config.yaml
num_hidden_layers: 13
hidden_size: 96
num_attention_heads: 2
num_key_value_heads: 2
head_dim: 32
intermediate_size: 256
vocab_size: 5186
hidden_act: "reglu"
norm: "rmsnorm"
norm_place: "pre"
norm_eps: 1e-05
positions: "rope"
rope_theta: 10000.0
rope_fraction: 1.0
qk_norm: false
attn_scale: 0.177
bias: "none"
tie_word_embeddings: false
parallel_block: false
init: "normal"
init_std_qkv: 0.051
init_std_o: 0.01
init_std_up: 0.051
init_std_down: 0.01
optimizer: "adamw"
learning_rate: 0.00356
beta1: 0.95
beta2: 0.98
weight_decay: 0.027
lr_head: 0.00634
max_grad_norm: 1.0
warmup_steps: 239
schedule: "wsd"
decay_fraction: 1.0
decay_shape: "linear"
final_lr_fraction: 0.0
batch_tokens: 16384
max_seq_len: 512
doc_mask: true
train_tokens: 115200000
max_steps: 7032
dataset: "wikipedia_en"
Each number is 200 + 20 x the weight over its row's rms, rounded and kept within 0 to 999. Layers, rows and columns count from 0. The size before them is the row's rms in percent of the matrix's.

# layer 5 MLP down (transposed), 256x96, rms 0.137, rows 40-64, columns 0-95
094,189,230,212,241,203,195,209,188,168,175,239,212,180,192,200,213,196,204,198,195,252,191,217,219,193,208,209,214,221,201,188,193,183,201,195,199,226,205,200,195,200,214,197,215,182,230,210,207,234,208,217,207,211,153,173,193,237,212,184,180,191,209,207,187,180,213,185,189,140,180,170,191,196,199,214,191,217,190,170,175,214,192,171,205,202,215,195,202,234,238,208,197,223,231,161,241
096,219,160,236,189,190,211,228,233,224,204,173,188,194,211,205,221,193,179,209,189,180,168,174,240,155,222,216,212,174,208,193,205,250,200,208,174,186,184,215,224,166,183,214,195,202,206,234,175,174,193,212,223,182,192,217,227,183,188,199,199,197,194,196,192,223,230,170,182,177,195,166,188,209,206,161,191,176,191,217,175,201,223,227,189,191,203,182,193,208,201,208,182,201,196,197,236
102,196,213,238,178,183,209,183,207,193,166,232,175,194,199,183,177,211,205,205,178,215,214,205,191,206,236,202,201,211,187,144,136,168,175,183,212,206,147,182,218,177,208,200,202,201,194,177,186,178,198,210,212,191,181,209,205,204,224,193,174,191,186,221,194,210,157,182,198,192,224,200,225,221,177,224,203,225,195,194,229,237,215,206,203,200,233,207,206,191,210,179,172,177,189,208,195
114,226,229,178,198,175,194,207,192,194,196,185,189,176,201,192,198,212,187,215,221,174,166,181,228,219,190,226,222,181,203,197,179,192,197,223,207,213,221,203,181,196,195,250,197,202,215,195,172,215,237,215,211,177,201,253,196,217,185,178,188,174,174,205,170,169,196,214,231,231,208,185,202,235,228,189,196,193,192,181,193,205,176,208,184,233,183,193,175,179,231,164,216,214,158,186,199
080,180,203,234,184,201,182,202,200,228,205,193,206,215,221,188,218,226,184,207,194,180,214,189,166,184,183,219,192,209,204,199,203,197,211,191,197,169,209,186,198,206,170,223,175,205,219,202,206,169,178,220,221,205,186,205,222,186,211,223,220,190,177,186,209,206,233,213,213,227,199,277,199,204,190,167,195,246,228,215,215,210,182,174,217,169,209,180,192,193,187,164,230,166,159,219,195
098,163,198,205,236,173,230,240,190,243,197,202,188,221,192,230,187,256,173,162,242,229,183,190,229,188,170,237,200,211,205,170,207,227,195,215,187,215,196,224,200,207,210,243,209,190,211,208,208,218,215,197,187,221,194,180,185,207,197,213,206,188,222,196,229,211,212,159,187,163,198,188,202,198,216,197,204,219,183,196,217,200,209,184,215,188,201,204,196,219,225,178,209,190,199,190,229
103,207,197,165,234,187,211,177,165,198,162,184,203,244,172,183,192,190,157,209,216,217,203,213,199,187,191,202,190,213,189,199,227,198,173,218,181,206,215,162,210,181,207,193,219,163,184,200,203,215,241,173,190,214,212,182,164,184,203,224,203,163,205,201,190,212,215,191,182,212,213,204,192,165,183,192,228,191,149,214,218,188,218,208,196,154,180,192,202,179,199,209,178,176,202,205,226
104,180,228,186,203,191,202,200,176,221,202,173,194,213,197,184,216,191,219,198,242,195,184,165,228,206,194,209,216,210,201,198,217,233,212,216,209,187,209,203,175,175,179,223,205,211,194,192,159,251,184,190,184,246,240,235,176,202,219,248,216,200,184,209,199,193,229,174,223,211,226,183,217,209,215,186,218,186,180,207,177,183,181,217,182,210,232,204,172,186,185,191,191,201,172,213,234
115,203,204,183,203,207,211,248,201,174,205,177,171,217,220,182,214,178,209,215,186,203,239,197,165,213,205,197,204,176,200,201,210,212,185,179,176,200,182,224,219,227,224,208,199,189,168,203,240,170,163,193,211,199,217,215,204,170,230,186,203,263,189,178,198,227,210,160,172,211,208,191,184,212,203,211,191,226,197,204,184,193,190,193,229,180,190,231,205,232,173,165,206,208,227,197,194
111,213,247,187,199,201,225,250,245,219,225,190,183,159,210,191,218,193,211,217,199,184,190,190,213,197,235,215,201,191,190,180,181,203,204,200,175,197,174,224,195,189,182,212,182,207,192,186,208,189,170,216,194,187,242,265,202,206,190,150,213,228,174,216,207,194,177,196,203,199,218,180,197,213,220,205,179,207,224,227,170,188,204,175,185,218,219,220,203,222,173,184,199,206,202,200,196
084,208,222,216,200,202,197,198,217,219,191,178,224,217,175,177,230,235,222,179,217,217,162,199,196,212,195,203,200,211,181,178,247,231,227,209,187,180,177,234,199,190,187,184,196,218,210,202,177,228,197,210,186,215,222,157,185,171,188,211,196,171,190,195,179,222,204,204,213,188,193,163,207,167,239,202,181,194,230,198,172,208,186,189,180,175,164,175,196,190,180,170,217,203,202,184,240
110,177,186,219,231,176,218,191,188,224,222,236,155,179,211,193,207,197,241,161,201,218,219,206,182,197,186,184,182,194,212,208,212,190,226,199,185,187,198,197,216,237,216,223,219,222,186,197,217,178,174,196,209,207,191,202,203,213,196,209,170,242,191,184,194,164,226,205,184,198,188,205,184,170,249,158,194,172,211,192,215,209,241,216,181,190,204,161,219,201,223,216,224,187,209,188,193
109,188,206,191,211,169,170,223,197,242,181,192,191,217,202,196,212,155,220,186,200,219,239,186,173,250,195,185,226,196,202,204,193,192,189,184,156,196,204,222,187,182,208,204,170,194,141,200,185,226,173,187,165,210,170,181,196,163,187,234,189,175,200,198,197,208,189,196,185,219,208,210,211,190,179,214,199,189,175,203,196,220,218,171,198,219,177,228,203,212,230,213,206,195,166,202,212
092,226,190,160,174,172,238,216,205,218,214,225,208,226,238,194,171,192,211,156,195,220,217,201,200,231,222,191,181,172,192,199,199,214,197,205,185,212,157,215,200,182,187,183,210,171,219,186,202,182,167,193,209,176,222,185,196,184,203,186,193,174,182,196,189,228,164,206,201,239,198,211,208,193,169,209,196,188,222,218,185,172,208,224,188,188,221,189,172,233,210,200,213,242,200,165,207
093,205,192,190,222,214,218,182,235,225,206,168,193,179,209,218,235,189,220,224,201,223,173,201,226,198,183,207,219,182,195,171,201,221,206,197,181,180,215,197,229,194,157,178,200,205,201,198,250,216,228,223,201,213,174,185,169,198,193,202,201,239,174,240,208,214,218,225,187,175,182,218,170,213,217,195,156,198,184,202,213,180,253,223,187,202,189,195,221,205,200,216,219,186,210,217,214
107,213,204,208,238,235,164,195,205,176,190,204,192,214,183,189,175,185,199,216,209,193,240,200,206,182,176,201,183,207,178,207,189,218,200,210,184,205,197,196,203,200,183,215,227,186,214,158,201,211,236,193,183,223,203,215,200,178,201,217,244,183,197,212,196,247,226,165,171,146,209,172,189,184,206,185,181,220,180,212,185,201,198,208,190,195,248,220,212,225,184,208,191,214,158,176,229
088,218,203,224,200,209,186,177,193,227,196,220,179,180,200,181,195,202,207,172,170,196,198,208,178,170,213,213,192,205,210,242,224,182,186,224,229,187,177,206,188,233,209,194,200,178,226,170,199,195,206,210,185,191,213,232,230,203,176,182,171,200,193,177,172,234,178,248,191,230,179,190,221,189,205,239,183,200,199,179,211,223,223,142,217,185,228,216,226,179,206,178,203,202,189,218,202
092,193,193,184,214,185,192,198,201,197,186,193,168,198,208,181,211,197,220,194,212,194,205,197,237,222,194,202,219,180,224,167,180,243,197,236,252,179,216,209,199,199,241,202,186,184,185,196,205,226,194,203,185,199,214,188,196,212,146,173,159,202,190,228,192,196,231,216,187,169,213,203,208,208,215,182,192,191,196,217,196,221,223,251,197,197,196,215,159,183,182,191,234,218,206,173,240
105,197,195,203,187,229,210,174,240,214,185,206,165,171,212,188,201,195,216,193,173,223,218,183,197,222,229,194,200,200,189,177,169,178,223,205,159,202,178,201,207,187,185,216,212,175,204,177,209,178,212,212,181,182,219,170,183,196,203,187,193,224,224,198,221,174,177,122,186,233,214,196,179,208,214,218,177,195,205,186,202,221,233,230,222,211,204,207,175,180,205,183,190,211,178,204,233
091,199,211,180,218,206,215,178,189,182,207,226,189,185,205,199,185,182,221,204,186,210,181,193,196,217,190,198,188,218,234,203,172,199,174,243,169,213,185,203,223,197,239,185,231,207,196,191,160,203,196,190,188,206,207,187,163,172,225,194,169,218,215,174,198,183,183,205,197,185,201,207,210,188,171,193,195,211,203,178,187,187,230,232,226,220,234,223,186,241,226,211,226,135,204,198,169
102,212,221,212,163,206,182,189,192,192,197,223,192,204,197,213,188,178,207,206,175,178,228,180,159,212,191,217,198,221,202,197,189,215,202,188,239,201,182,202,207,199,203,174,215,186,202,172,175,171,210,222,215,188,211,211,188,223,219,209,207,196,194,196,214,148,198,180,219,195,216,233,193,201,211,216,210,183,231,183,198,200,182,138,205,234,228,186,210,134,213,194,173,201,179,224,166
078,176,213,218,195,231,201,206,201,200,177,191,225,224,182,214,211,213,216,198,157,192,213,186,220,175,200,227,189,210,199,224,215,190,176,172,202,200,191,196,181,171,197,190,189,211,213,226,159,194,181,187,202,225,169,187,236,210,212,209,229,224,214,166,224,180,188,181,199,214,212,201,170,209,219,219,181,165,211,195,262,228,160,187,207,177,226,204,210,201,211,217,217,189,182,211,241
110,232,217,187,210,184,185,199,217,172,223,200,214,181,219,200,195,216,181,213,230,178,169,191,225,201,204,224,201,212,183,188,185,256,209,233,212,192,210,192,195,192,199,183,201,202,217,225,245,203,199,210,213,193,183,169,207,243,216,208,176,220,199,195,204,215,175,176,193,222,185,231,173,185,189,205,185,178,188,180,172,233,191,190,204,165,228,212,189,195,226,216,192,214,142,203,236
101,222,222,187,223,184,202,215,176,210,193,175,220,170,182,166,198,166,212,195,216,240,213,219,201,238,217,201,196,195,198,210,227,208,211,151,236,180,179,245,204,202,196,200,212,195,192,180,226,158,194,188,199,185,201,202,202,207,211,157,186,215,177,186,199,205,204,203,238,199,203,185,159,231,201,192,169,224,235,200,180,202,182,184,204,219,171,207,199,208,217,198,195,192,190,224,241
088,208,184,222,174,227,186,196,194,178,210,219,182,216,198,215,216,232,171,209,167,172,190,219,226,157,202,196,192,216,188,215,174,206,174,211,214,217,196,210,172,187,166,179,190,161,172,213,217,154,224,193,192,207,175,223,205,179,203,229,204,167,233,212,204,166,225,215,211,198,185,196,214,207,203,190,228,204,228,205,204,208,216,212,202,186,193,189,178,203,244,232,228,214,161,195,187
# layer 5 MLP gate, 256x96, rms 0.144, rows 41-64, columns 0-95
099,187,180,215,205,206,255,209,193,207,193,202,186,185,207,225,251,208,221,190,216,169,187,187,208,225,212,198,185,179,187,185,213,208,189,227,225,193,202,213,236,195,181,219,226,187,194,203,192,209,221,223,200,197,203,219,221,145,209,181,200,182,187,216,190,212,189,192,218,202,177,193,213,242,160,204,173,182,162,235,213,203,203,192,179,179,182,184,210,179,166,210,208,195,252,172,201
098,208,201,212,255,232,191,210,215,229,208,194,197,192,191,216,202,256,229,207,201,193,159,199,194,201,207,214,214,217,208,216,222,207,224,226,208,130,202,195,191,189,170,218,206,204,196,227,206,213,198,176,202,172,210,186,204,185,197,203,231,198,206,187,212,216,226,188,222,235,229,188,171,219,238,212,182,188,191,204,191,181,189,175,188,179,231,155,214,199,178,197,202,220,207,200,203
116,192,217,205,229,170,217,209,192,200,212,169,184,193,193,246,193,233,212,189,253,169,190,217,211,202,237,208,232,209,207,200,215,212,165,205,205,199,229,234,193,195,169,199,226,203,197,183,205,220,210,191,227,190,195,228,184,185,187,191,199,208,172,184,191,209,225,208,201,161,179,151,198,208,175,209,194,173,176,188,184,215,203,188,172,155,174,209,189,175,207,204,205,169,213,182,218
083,179,222,166,194,188,198,191,173,205,221,196,209,184,205,185,219,181,176,207,225,167,187,235,216,224,232,170,176,212,208,207,197,188,158,238,202,224,185,227,204,220,180,189,205,198,147,203,202,218,212,206,187,220,204,185,206,197,207,217,154,242,194,213,198,212,169,204,220,194,156,223,199,183,201,203,208,240,161,195,209,186,224,194,178,228,201,213,211,190,190,198,193,183,210,231,184
098,185,237,212,197,204,243,210,174,225,187,208,195,188,174,208,232,214,225,178,236,212,187,213,208,203,223,161,209,199,173,224,239,209,199,199,206,193,211,203,213,187,196,197,244,194,199,179,208,213,174,196,179,202,221,219,213,205,218,209,218,217,184,184,198,203,223,208,202,173,189,222,202,213,252,175,160,205,212,198,221,206,207,180,149,198,195,199,224,226,198,201,161,200,216,239,173
100,205,175,160,187,204,201,182,188,229,167,216,225,213,194,184,193,231,216,188,202,234,172,196,207,212,207,186,165,215,192,213,221,233,220,214,206,178,170,184,212,226,194,191,184,196,192,190,212,197,194,188,153,210,221,226,175,198,205,190,202,141,174,203,198,194,200,170,217,228,174,213,205,183,194,199,165,205,226,246,222,180,213,175,204,192,183,195,212,244,176,176,191,201,197,190,202
103,204,226,193,200,174,204,242,162,187,183,197,203,185,199,213,175,181,209,187,209,201,189,195,191,219,190,169,201,178,193,226,211,220,206,173,213,191,186,192,234,214,217,194,164,164,208,186,213,211,186,198,187,163,204,197,172,179,194,234,205,203,197,215,177,205,212,201,186,217,214,173,169,216,216,199,144,145,190,192,209,161,192,191,207,165,180,184,207,186,179,151,195,190,202,207,230
106,204,211,204,243,216,202,222,192,176,191,200,209,165,211,195,218,220,208,172,238,206,205,195,188,224,228,159,208,222,211,172,226,216,212,201,197,200,188,212,206,223,203,216,209,202,174,184,233,215,219,216,139,211,225,214,221,206,193,210,171,197,186,203,189,220,244,230,179,188,216,218,209,173,192,244,217,154,203,195,203,175,213,192,224,194,191,203,184,195,215,186,193,179,192,218,235
107,205,191,193,220,194,195,202,180,205,180,212,217,180,200,204,186,213,220,179,229,221,191,218,205,210,189,206,182,244,192,188,213,214,201,210,239,160,201,196,180,213,183,188,230,199,194,176,206,234,198,193,177,223,178,210,186,157,191,209,185,150,191,212,172,224,218,200,204,198,170,211,182,190,223,204,150,202,242,213,222,207,227,192,236,167,181,219,219,209,185,157,225,205,187,185,211
089,202,208,186,199,191,193,217,197,232,184,217,204,202,220,186,216,183,200,208,239,199,181,199,204,201,225,194,239,217,188,223,188,200,190,177,232,208,200,194,208,199,201,204,183,208,201,213,216,182,205,194,201,205,199,233,200,188,179,208,147,187,221,196,180,183,215,145,176,208,187,201,206,222,193,177,222,170,219,199,181,121,207,159,226,178,227,192,248,198,194,217,223,193,216,193,193
105,206,203,209,237,204,197,245,186,194,187,202,195,160,169,172,185,224,198,175,214,213,190,217,227,206,209,215,180,195,165,177,242,221,224,213,229,130,247,214,182,206,198,190,191,183,194,189,203,204,194,209,221,219,184,200,154,190,206,188,170,189,187,187,170,209,227,190,199,193,166,176,186,183,199,186,196,189,187,199,185,207,182,181,200,185,172,206,209,185,207,175,189,202,214,212,226
107,174,223,222,257,195,201,211,181,187,184,205,210,170,190,209,181,198,215,175,224,167,204,223,235,229,223,211,223,244,175,170,221,192,184,214,203,168,226,205,173,216,179,238,172,176,174,217,213,217,191,173,199,219,184,198,187,201,195,173,181,214,193,193,187,205,210,220,190,207,186,194,188,184,193,200,220,184,192,248,211,181,215,210,186,220,175,188,214,215,171,194,200,193,236,217,214
098,204,190,194,219,214,196,211,190,204,200,223,199,222,226,189,229,220,205,201,173,189,176,197,219,221,213,228,204,228,191,210,194,231,182,191,215,154,198,247,214,234,198,189,186,183,215,216,208,218,226,181,190,209,207,199,172,202,158,182,210,219,207,207,171,257,232,202,214,196,243,181,180,191,256,225,204,205,228,215,209,222,181,206,198,180,189,192,233,190,182,195,222,184,203,204,192
095,187,221,217,192,189,218,225,200,185,139,220,173,167,183,192,161,222,211,200,194,213,184,199,206,183,211,210,195,241,194,185,191,248,201,169,214,184,217,198,237,214,233,220,176,176,180,200,197,215,185,209,165,178,209,212,236,200,184,185,207,175,202,195,183,196,237,226,183,170,225,208,192,208,222,192,171,197,195,211,216,226,179,198,193,162,181,188,194,208,184,200,185,219,207,181,182
106,230,217,218,183,212,224,202,214,200,210,189,206,174,215,232,198,184,189,184,224,165,204,200,226,253,241,214,208,194,169,189,233,235,159,206,212,193,238,216,196,227,207,190,210,193,213,186,242,230,225,222,209,165,232,227,198,182,207,183,210,183,222,173,208,228,195,220,215,180,181,168,183,210,196,181,196,208,191,197,185,209,207,195,187,175,184,213,217,188,191,193,161,210,204,204,205
090,205,217,209,215,232,161,191,214,204,197,168,230,205,199,198,224,187,177,199,185,190,191,193,199,196,232,191,218,229,199,209,193,172,167,173,237,202,195,209,198,218,195,215,186,208,236,207,250,213,213,187,199,171,233,218,191,213,200,213,191,159,208,204,218,173,226,182,228,187,243,201,197,225,192,176,211,181,171,227,176,164,219,194,206,215,192,206,226,210,175,180,167,169,193,206,215
091,215,243,187,218,212,228,173,183,225,221,191,193,201,213,203,234,248,225,239,204,193,191,212,192,211,197,153,201,200,232,215,188,211,202,209,190,197,210,204,218,188,192,223,177,236,199,165,198,232,207,238,188,230,200,200,207,171,223,169,188,188,182,184,203,187,199,173,215,171,200,188,204,220,210,218,243,200,202,240,212,170,215,172,195,199,198,204,203,197,188,222,162,194,197,214,223
113,220,184,208,235,251,199,210,194,193,219,225,161,185,205,201,218,249,230,204,212,187,185,201,197,222,215,184,218,209,190,208,192,191,179,210,192,148,233,193,202,213,186,225,193,182,212,215,216,196,170,213,175,179,207,229,238,185,185,223,214,188,197,208,203,174,216,167,209,193,231,206,186,250,201,210,169,184,219,226,185,190,183,176,200,181,203,195,200,195,179,197,189,173,220,211,232
102,212,193,174,199,221,222,220,169,224,208,211,192,195,246,202,190,208,215,203,218,215,172,190,242,217,173,190,184,225,196,195,209,240,175,236,205,195,212,193,201,201,197,230,189,193,238,194,189,246,197,207,174,214,217,238,197,194,185,197,197,192,168,224,189,210,188,198,217,240,188,208,195,209,221,185,184,176,199,245,222,181,238,199,184,231,205,215,228,221,213,196,220,162,193,199,213
100,228,178,192,189,175,210,192,182,205,212,197,156,204,181,233,215,204,198,187,204,183,195,204,175,224,188,186,204,226,184,166,220,179,219,209,230,156,172,191,190,229,168,220,225,174,240,185,223,193,210,198,225,201,198,216,251,199,167,190,205,189,185,213,218,189,226,209,215,218,211,217,217,217,210,174,196,173,191,209,186,200,198,189,208,194,175,175,198,201,163,217,204,212,215,257,184
072,172,194,186,225,184,199,214,217,180,195,219,194,187,197,239,166,181,180,208,184,212,177,204,223,189,185,215,190,192,169,196,216,215,175,214,231,215,239,188,202,193,224,199,224,199,188,159,209,206,194,228,202,235,210,188,189,212,197,193,194,189,182,239,206,205,170,222,212,242,192,192,208,193,210,194,235,164,195,201,190,176,184,206,162,214,219,236,214,214,177,192,225,223,224,184,147
108,216,190,213,215,235,207,187,190,175,216,229,188,182,217,224,208,222,214,159,205,228,186,206,205,214,219,192,162,234,183,192,216,223,193,210,217,197,203,211,222,215,226,210,217,195,202,188,219,209,174,187,200,195,232,240,162,192,194,177,163,182,193,224,161,189,174,210,194,188,177,188,179,204,181,217,166,170,214,192,189,202,211,193,221,163,185,202,199,213,180,175,216,199,217,255,223
102,195,217,201,196,178,229,198,206,203,181,180,201,136,227,196,206,208,187,172,207,208,200,252,221,181,228,216,193,199,164,192,213,205,171,219,200,185,220,200,188,238,190,209,221,211,191,168,209,175,198,176,185,163,184,199,243,225,190,184,159,178,212,210,188,191,207,166,219,196,193,194,202,183,182,167,168,198,226,191,195,184,190,186,215,181,173,214,200,204,226,168,191,209,198,228,213
090,181,215,184,223,230,237,236,175,193,171,213,162,192,221,226,238,209,179,215,247,224,187,215,215,207,167,174,208,180,184,192,204,178,157,162,216,222,208,229,218,166,178,184,197,186,202,183,209,192,179,204,191,181,199,174,218,192,191,177,218,220,188,172,196,181,203,221,189,193,204,229,177,198,177,186,221,200,217,166,175,188,185,201,190,176,197,200,215,190,183,201,232,212,206,199,204
# layer 5 MLP up, 256x96, rms 0.149, rows 41-64, columns 0-95
092,184,198,206,217,158,223,225,205,157,207,190,182,211,207,224,203,192,209,203,218,225,211,193,228,182,181,222,196,188,191,158,161,210,183,230,208,226,223,214,241,203,197,171,206,181,188,177,217,203,231,182,222,202,169,201,221,181,184,230,208,176,170,209,206,222,206,241,188,152,180,186,208,182,202,195,223,207,199,202,173,224,205,210,191,237,188,213,224,194,198,227,173,223,200,194,208
097,205,215,229,209,245,200,229,185,211,203,205,155,202,241,212,196,224,197,204,171,223,156,200,194,218,181,188,193,187,190,225,192,187,209,204,183,174,201,178,218,210,169,218,200,172,222,185,209,204,217,213,203,200,187,195,233,173,186,194,216,159,195,217,186,175,180,171,232,183,219,206,211,223,221,226,187,193,216,204,194,181,221,207,237,194,193,175,201,184,192,210,211,155,194,213,253
112,213,214,176,159,201,194,204,153,182,220,227,227,204,219,201,197,188,207,239,216,172,209,210,177,188,206,194,202,193,203,217,180,182,228,170,171,225,191,199,197,205,209,184,184,192,245,186,198,179,193,216,220,174,198,200,211,197,186,197,188,193,182,195,194,166,158,198,211,186,180,209,191,171,203,188,241,221,194,247,210,173,178,199,199,206,194,156,179,198,172,178,191,155,224,182,189
076,195,190,158,214,198,184,193,196,192,207,179,205,189,203,165,178,184,223,232,211,206,193,212,154,188,204,182,180,159,178,192,199,191,238,211,207,231,203,216,190,221,187,191,197,170,198,224,237,216,186,198,203,165,192,226,161,223,208,185,183,199,202,239,191,218,183,228,202,195,222,178,211,201,157,244,232,194,193,231,171,198,191,195,202,196,198,168,212,211,245,201,199,196,203,214,186
091,199,164,173,183,239,169,183,174,175,191,182,221,182,207,214,193,216,192,225,184,207,214,197,185,184,233,207,174,212,231,181,200,220,223,181,192,193,225,195,224,221,218,211,184,228,221,218,188,184,212,196,205,193,178,187,203,182,204,203,176,153,195,201,185,203,197,205,176,220,193,197,214,201,152,240,207,221,229,194,207,195,211,207,257,188,200,191,164,173,202,175,225,214,164,181,199
102,206,194,177,235,180,216,156,169,216,178,196,226,220,201,207,193,194,231,175,195,233,177,197,209,208,180,212,184,210,180,215,232,216,195,233,208,160,182,205,188,188,189,209,190,222,182,170,197,197,200,178,162,222,214,218,174,189,217,184,178,165,190,198,206,179,213,190,216,220,189,213,242,156,190,219,162,231,211,233,186,190,207,192,214,181,185,193,202,188,183,170,216,227,205,188,197
095,191,177,208,198,247,194,191,220,163,201,208,195,168,197,223,219,207,188,207,184,198,199,180,205,205,210,196,191,222,224,200,209,197,235,199,185,183,211,198,190,233,211,193,228,223,182,180,196,179,184,208,209,209,222,237,225,223,194,177,162,162,201,190,210,204,186,177,222,190,207,215,192,232,168,215,202,253,240,217,216,219,233,201,218,226,211,229,197,228,222,209,218,154,217,192,186
115,174,203,165,163,198,214,163,211,227,216,191,166,207,210,221,183,189,222,252,164,206,192,207,197,200,174,210,205,187,212,237,176,201,231,202,202,218,217,195,208,179,198,157,198,217,206,205,194,200,171,188,244,185,203,198,206,190,216,189,232,199,201,195,222,194,161,150,190,206,185,194,206,227,209,182,184,218,210,209,179,203,198,192,190,215,204,220,224,203,162,226,217,199,231,177,173
126,195,199,192,190,199,214,185,230,238,192,195,186,163,227,175,212,183,146,181,198,180,187,201,213,198,216,195,229,180,182,202,201,199,200,183,174,218,229,234,220,214,210,213,168,184,214,183,190,182,160,189,228,173,219,198,233,195,176,190,206,174,230,166,189,166,162,182,194,216,199,194,198,225,210,195,213,184,189,175,222,195,194,206,204,193,175,230,200,174,218,199,152,180,218,180,195
080,184,187,195,200,215,219,168,188,191,209,192,176,184,219,242,181,205,226,229,196,212,209,215,202,204,166,215,198,199,166,200,235,232,207,173,175,201,193,195,200,203,193,211,219,192,205,203,195,226,182,198,213,185,219,182,205,197,200,174,202,221,211,191,233,190,184,221,236,211,198,178,181,168,198,193,179,263,201,211,226,205,187,227,213,190,192,177,131,196,184,199,151,189,203,201,215
109,225,181,172,150,173,169,205,224,220,194,221,221,209,217,202,207,214,197,206,219,183,239,182,206,219,176,208,171,192,218,200,179,203,221,174,168,213,185,172,183,193,202,209,201,199,200,184,199,212,191,156,200,219,194,218,187,181,177,233,198,178,196,197,193,210,199,201,240,204,167,176,216,200,220,138,204,171,223,194,213,219,236,218,172,226,201,201,199,219,193,218,196,189,176,178,196
105,175,195,195,214,222,198,203,207,191,209,245,187,159,180,237,209,207,229,244,157,170,192,203,198,160,212,217,206,217,194,197,183,184,210,231,184,168,183,179,182,197,167,218,184,240,200,189,204,226,190,219,215,217,156,168,190,204,192,214,179,198,209,202,189,167,196,198,212,157,202,171,191,188,210,178,220,187,195,184,181,204,214,196,191,215,184,165,196,203,203,206,216,207,199,225,234
092,219,213,188,189,179,224,208,197,211,194,190,177,201,208,191,210,195,170,221,211,200,174,200,183,218,214,186,253,194,174,207,238,197,216,184,193,208,225,223,208,217,213,220,190,197,189,199,174,192,194,225,196,184,201,211,179,221,194,214,162,201,226,212,205,194,199,175,203,185,213,174,165,230,196,154,186,184,217,182,280,188,183,193,175,221,192,195,158,221,217,199,186,168,197,217,213
090,194,172,180,167,223,182,204,209,186,187,205,235,182,226,232,235,204,199,184,202,182,213,196,216,194,209,203,234,137,166,202,192,196,207,203,204,196,199,162,192,206,213,187,212,196,213,194,177,185,202,214,180,217,191,193,182,198,197,207,219,138,181,199,207,189,218,164,224,220,198,219,200,214,173,230,190,218,239,181,199,191,213,199,240,206,173,217,198,203,213,171,232,193,186,230,213
109,208,205,205,191,220,184,199,226,229,234,176,229,168,194,214,219,201,208,156,185,187,215,189,181,204,201,203,231,224,187,214,163,189,178,206,198,217,188,214,193,202,226,205,198,205,184,184,211,225,231,197,208,221,180,248,160,177,212,170,178,177,238,199,202,222,157,195,233,165,208,188,199,203,189,190,198,233,167,218,196,209,189,193,204,204,179,230,221,211,186,227,164,216,200,186,202
091,204,156,216,166,158,213,180,188,173,210,229,201,200,184,195,163,161,214,207,212,233,222,193,204,196,203,172,191,176,205,202,188,191,226,223,186,173,187,221,220,216,205,189,198,207,179,215,196,168,197,182,207,230,190,213,218,200,178,175,193,236,228,189,208,224,217,197,175,211,170,183,193,189,190,207,183,215,212,157,182,222,193,185,214,154,186,174,192,179,214,233,227,213,213,224,208
093,209,152,193,175,199,191,198,229,185,204,179,217,193,180,194,171,221,193,172,190,240,202,196,220,244,194,234,258,203,215,164,205,217,195,190,201,191,180,167,216,221,210,189,197,200,178,193,197,175,200,233,171,186,214,185,210,171,193,195,169,204,187,218,205,218,212,226,172,186,200,200,213,210,188,177,187,206,198,206,191,212,190,222,210,210,200,222,184,228,189,185,229,198,167,175,146
095,201,199,185,243,217,179,208,193,217,240,220,184,192,206,203,192,238,219,185,204,215,166,176,203,233,202,219,179,182,209,188,206,216,198,217,191,193,229,195,220,200,178,198,220,186,207,205,246,204,161,185,223,221,179,210,188,168,212,179,227,196,178,222,228,175,189,167,209,194,214,196,187,223,236,224,202,212,218,219,163,224,174,150,196,187,206,193,218,196,193,222,208,224,214,228,213
096,206,198,201,193,206,182,207,214,189,196,237,152,204,229,194,191,209,202,200,173,183,177,179,172,179,201,193,202,195,226,198,203,194,187,219,213,181,197,186,199,162,238,210,152,171,211,214,190,184,200,207,189,206,209,214,176,192,194,204,218,163,163,208,203,210,201,171,213,211,234,241,217,198,191,178,185,171,212,212,208,182,223,165,141,223,195,226,216,183,209,228,206,169,183,189,175
094,237,177,222,195,201,182,188,186,211,195,216,172,203,195,217,197,198,209,174,182,211,203,206,191,200,203,208,217,206,202,163,218,208,239,236,213,153,179,191,156,220,188,236,213,167,253,215,231,199,196,196,180,223,183,220,218,185,180,207,195,184,198,182,186,187,223,213,206,238,192,208,226,204,210,199,216,180,195,228,218,172,218,179,184,212,176,195,193,190,215,179,229,232,204,217,162
071,200,187,176,168,182,179,181,229,191,194,193,180,177,210,189,199,184,179,212,217,209,222,215,191,191,233,169,193,200,193,160,173,194,185,204,237,203,207,189,195,218,224,173,234,176,198,182,194,189,213,200,214,204,236,217,179,172,197,192,222,219,207,219,223,197,215,222,199,181,177,219,200,183,151,252,199,212,205,195,161,213,180,206,196,202,163,202,185,175,232,200,176,211,210,238,169
127,226,189,227,223,204,196,192,200,188,230,238,198,196,200,194,196,212,207,173,215,217,184,210,199,198,254,215,162,232,178,213,209,225,189,216,215,209,228,197,211,206,238,214,193,207,216,179,190,205,175,190,232,194,209,213,167,205,183,201,180,222,194,222,188,175,173,224,179,197,157,192,184,205,193,195,166,195,205,168,203,204,205,213,228,156,193,181,175,214,190,162,208,224,195,246,219
096,157,191,198,226,170,205,219,189,193,186,202,180,203,204,197,219,203,182,200,183,198,199,224,254,196,189,219,158,241,197,193,198,196,175,190,216,209,216,218,209,189,192,208,222,241,186,204,194,220,201,184,190,210,201,175,194,175,177,200,207,187,194,234,194,226,203,202,181,210,185,174,210,177,209,188,196,181,182,210,171,187,168,253,171,170,213,219,184,221,191,215,229,219,140,207,213
085,221,212,212,203,186,206,242,173,207,211,199,191,202,201,213,195,186,197,195,200,212,206,234,207,235,202,216,195,198,229,188,219,185,181,213,227,217,207,235,192,177,163,194,203,168,228,212,179,184,188,189,209,184,173,172,181,210,202,189,227,224,190,183,179,199,183,190,217,207,166,190,177,177,169,168,215,167,192,191,209,159,174,204,246,166,192,163,230,188,164,204,227,212,197,227,204